Each number is 500 + 25 x the weight over its row's rms, rounded and kept within 0 to 999. Layers, rows and columns count from 0. Numbers have three digits each. The size before them is the row's rms in percent of the matrix's.

# layer 14 attention query, 64x64, rms 0.131, rows 0-63, columns 0-63
081:501524489524500534496511554518538468473499496489504508489494510479486530496515451461503506533455493487469502571512478526538517494453443501496468498488479506486498508497509502562500504476512517
064:460519492470543491561484506490494513481516476527475479489501514494464499470472500517527510485470536479449516516493509489460549537483527481505535454497482546493471535508480529482512520490489512
073:521480475472516525520490558473507511484475461540489488508515483485499512495536467519507523505479574513472456526464523517492539504475471488520543469506493524483504535514471489464493502517499521
085:502469514458498450544496457474476524468485498539520500496509498492478480504489509533533500480535502495536456466456526481463526508492508508504562493521537471500534518525473478470505503490493487
120:502497509561487525446556499516508483523535496450502519497475506541526510491474541465476481523507470473466522505525464491516483504542544515480475483495489493529478483466516516523508504520509496
054:522516497522517534501492544496488488489528475475474517492538498517500521493554449489443507486496528529487548519495478519526468472490431515517499476485449535482476497522494507475503486513495510
097:523516488461528466558455521463491497452484477531479480494524508444488515524521470531497515498519519516497469512498506497513537483460454455516518529500518497501516533527488481482503532483511485
081:478476481501473512501536501492552535498541492503514481510487503531500487481434509496546495525483500445481481492494457482508495498520568479472495488538527531471492477485491516498504459537512490
138:523514479501521476530468517521513524513509540503443513491516516464536503530481454545482487484526525526486522548519488518527494474447475476494468538510493527508484490440506480510495513481503496
116:512497501473512438536456501445481477489487470541511492524536490485458525493516498531474549486480473520531484475511516506481551511471472492525504506494507489532530540505472471468496491501497496
119:509535500480525486566451512496470473470469490519505500474520478464482495519510538520497499459494529533492480515475510509505546494477444442531545486474492501504508523518492484484506531494491482
092:494520512447527469540453533499498511452464502516485481505509516489514484537502489490497518467492535509514499512479500524488513494444420474519548494508530501478498504556505485508497517481508505
103:476519506513531515505484500484476485499539504489480469493499523490522494442518437526519484488550506489494490476492522528523494473494493496555491485502536566527461492465499450485536521495499494
092:510516461482537513454495516499489517504486521507505514512476549506459479438465510479445545464496507495545522532514477498505511510531498487451508505486493529527480502467506487531518502469533517
090:509521501469510493509442529448500427470542505482485536522514519509508507524481536472470514482472513531474524532499504532490487481486444497502526509541505473514535506506518470512510513499509521
094:474475470489532518455487489510488490481536526505535472498473476514495494494524490513548533540506501529470506487432497490514506504513453522501510504479498454487547486488493507541501514519451541
091:502536488496530481458479481489528501470494500502477523513480510561530502499540506492534459498485527529468511504482479483522496460545539521500491526465480481487468510515491454532464482543530506
098:461531453495520499502505499526509505472518494485504541468492529495522525508418463511474488480521444515513510503476518527528475481498542512511476469494489486521521492484482510547448486511495505
105:461538479516519488506432480491450474472462509482484528490546482516468518513545517514498512463502501541508544550533514482525486497490483476502518489499483479502530493510500518514536532493495469
089:568473533522480510484535451473507490523483478495518495489496479523500478449535552521505475511508500494518514497479476497522507450463532518505549500471522510503507518512494471543504464483479521
105:493482489516473511556510548479513506499504492496477531473510557470470445488539459498506513492499487514489517531476459531502515504444496471532501527499507531453494488522498515517477530499528480
094:506518529475480509501477487470478533504481523462500479481478518540512500515452566492514531450537474462520530517477477502497488517516514504489440528505470509502471517491502505549492535505476495
101:484513483526484496477494547512513477494512508436517496480488492527536485489488457552493518513452501469482478490539477558501506444514546509513514477517535498509512501495518464485464483488498519
087:453504537487490558458536504466512494510519485515489499477498486536547503473487499516488544503460533469479509476523525522543484488512519478485501492459453516498479491512464525462524526522505495
095:499479511465505508519483511472499517538508475500495482503541521562481518493467447508471498506515470519466486519452495544500488483509513471544532525552509490497537487477475490492471497513484550
086:496536458518501514541487501492526474548493522503472467491504513471520549481456481520541514472534479548460481523507535533490517497497522479488483478479461504490500507486523482496454538476480507
100:486545515485485484513484490529561504501468517506528501454522517481483450470506483468504466477500522505496521524495475484536489496529485525500487456494491471464508502539490480516562548481475493
095:500482516485463496535489502527517512447465473495524500490504530518503468520460469497502510492558501516527507501461483511481491479486522508468549445524493501455467494543539539484516521518505503
094:469493506519468505456521497489517514505489489494517487508495503530487494490518510476483477482503460487463484429475513454515503465559521541512470531490579537511540503505493499501517493508509498
091:486536474462470475519465509495489537504485535541513499488516467494537515528510555511507519545524476457474490479499490490478523503489481491526483483480537516501467460514495478490489530443525532
108:483501535546483475477538467496489526473536500493501509501541496518486481501480478474515506493529447491524529496512467531457472476505482506482491507541522432486475494527468523507549499485531500
101:520524500507516470525528543539470468535501480487475477541513476521459465477497526490509503505484541506504501540508495511479504476484475553562451452510494470498487485519501480515493499466484509
078:475542496508503494445489511477501518489491512496519516451506519460475534487526533502550486502521463503504517542502526502510463474490556514475491506535444508496497508492481464476475540497518536
091:483496504502495488573501518508531530496504523538490508498496457449488553475539516501510499504457451487499524491487473454525504471493539481518549479463520502485507477475507475525492501482516500
079:515480490509495548523499515530466455503514506482479510472445487474470498496518508538457519524477499459583489469506496524470500512486538502486476490519509514510494545470497515491536498472509517
091:491487486519509516492534481494497526510493499538523503484485503486522515506471537479462487527550475500503505482506542470515496505495520477456475498459483556548530515430517500550478493535507505
119:521466519479522473496490513504504463453489489452484476521492536507506480537496432489500501480485534527487505518466519568497488500494458516504499487534548497486481520532511497473535521477503525
077:549497506512491483542499503443530522477501484526463500472502519516459559525471478554487470480519469490501522501486456511513487502453526529498494523524519523501487537508488494531508511498528472
128:549478533524491468473493496521494507543501517485510482532486567541535498515506512477514449489520494483466479490524488486493486508550475530487468516512526457471467504490490536486524509522487465
083:491531513459523560474525466498460513474488443473463502533524524480480482510498476466501525505497511492466547533482539488540461469502518476509515483479504526505483529510509493533517482506520499
096:493516546513543450507501521518507445484514478443497491507541483484512467520488460516501516477486520521516477537497487521505500463508452580525509484495526467497525511508516489498499499500485506
089:484481495468478489496491464473521508487513494503537491515476511528490506465491497540485570511495452503566540463514501467482531502521544539466511503483524494504524481491489527509458467507499492
130:497490457504490500513545502505509577509510488502494497518492519544487498468480489476494521508552450430485514480516488485484506535496545475476482533499487491462503491487508518489499458494543498
079:510506504518513449539493513537523485507508485439481496481534483477505468485462504533494505440525458504495493516495506507539489485542481551514501537478509503488528476475519486522500480540514455
121:511470477531485532473514490482548532514514509499456504464494477554499510535482529474480496477504488538465508451505466529495489499502537480491453540527489515511534515461472505482512468511477498
106:506487488524516498513474484501504530514505534499439498497467474463491516506480501513520514524519458562498500563528521543525519511460473497474508502505509474480507538455512505520477475446500496
113:531512470538472485504536504488468484500498460520484510512531524539526484545548486488477463490532502489484452540491517526511487515516507490521509493487486462484535527492463466518447534494508530
099:538491499524550461520474480467478479518497482522497507524488485497497489522472467548510516543516470472523489462490520506505525499539483485482460502534475475559509531481479489446508502503519530
116:494517513539487525457519463513499521501538474480495476514497457451469508502484505507505527542528502490557468464495475500525482497453503525474518517479483511498475495506501550508552472527531497
112:507464509479511478521493518448501566452517451493516536481509504516498521546482524491554501472526487518508483481499521493503495498514453504524539471500516492491456531529483506473512511537501476
117:500503519480543456512490466463529498493482513554502524494478526511489514497520513460458491471506493505468497482511543481572528487462522507490515523503502509491460532488509474502510442528499476
107:507522492517490511497503530503494493484442527497502530523501467510514471463490504519458484489464506484434513483531502473467509529486438534545518504516535512515512531519456458486521484513503513
107:527510514534473489534474503462502507519505510526486516455512490449469493554504485542508466495543491504535487507490473497481494489465506534507461468543492521505545540496447508493495479525500504
105:541502496514468468484471481458530473532506478455502483522467516490546503532535512491508454545500444537500520501507465479506470472530494499513515535479486514543514510521515473484488525488506512
105:481492454503491463473558524531513542466471469493530463485455521480511476505507498522488510492514476494517496514452499490519511527466536477477532527532536482518518483516504509508456530513534502
106:509499519525463539477485453496521516533500504532483481512469478482558516497493521492485481482504528492487499470454526487496498541481451529519482512505520509521504486462503551542461521508448489
101:493491513502484522489539483472494512442514459493503455527531521469493518521479516514453514505478471486511515446527504495524489498492511526465492513530485482534541503552482507531538473453511495
106:511497478515555478509454518490506539535509455549479515491506514457526500461487494533487501491515512486504523556508510522523497471492512492537508463514498522488471448536503460534505466483502488
106:510480486516480511568529491541490483558506490493495533490496519488499495511489483485468495461546450529530521475544505535453486497467498466479495509515480519496478511481503535475493488452514500
108:539507505530444454512479487515510469532477523493534482550493514483473480499497535522493513486494515502489522499472513484494517527498472445496484521466478523494475519485554501505523520483490429
117:514457555508524470453502494497507470487499522509528526533525506508532515499496480460522510532432529496530488432496484495494486463533492509504530504518518491469495530491503482466491481490504536
096:483467533461476502452525507482451494500513498490466494483481498508471454551500515514482494509502471480565501462519518533455507525471521528496509505485536477535534518529507498519515473512481491
099:521475510468499503542468495492458520491495530490473451518519475520501503464534493529500507488542542481504514521487465478517492509441500453503543520504525513546508464487500455500507539492492514
099:527499551489521528518511486480538532534473491445489489541512488501490484506505462494494496472455461532488550504458479490510493526546491508517497528511506510467458499497491485493550468505533490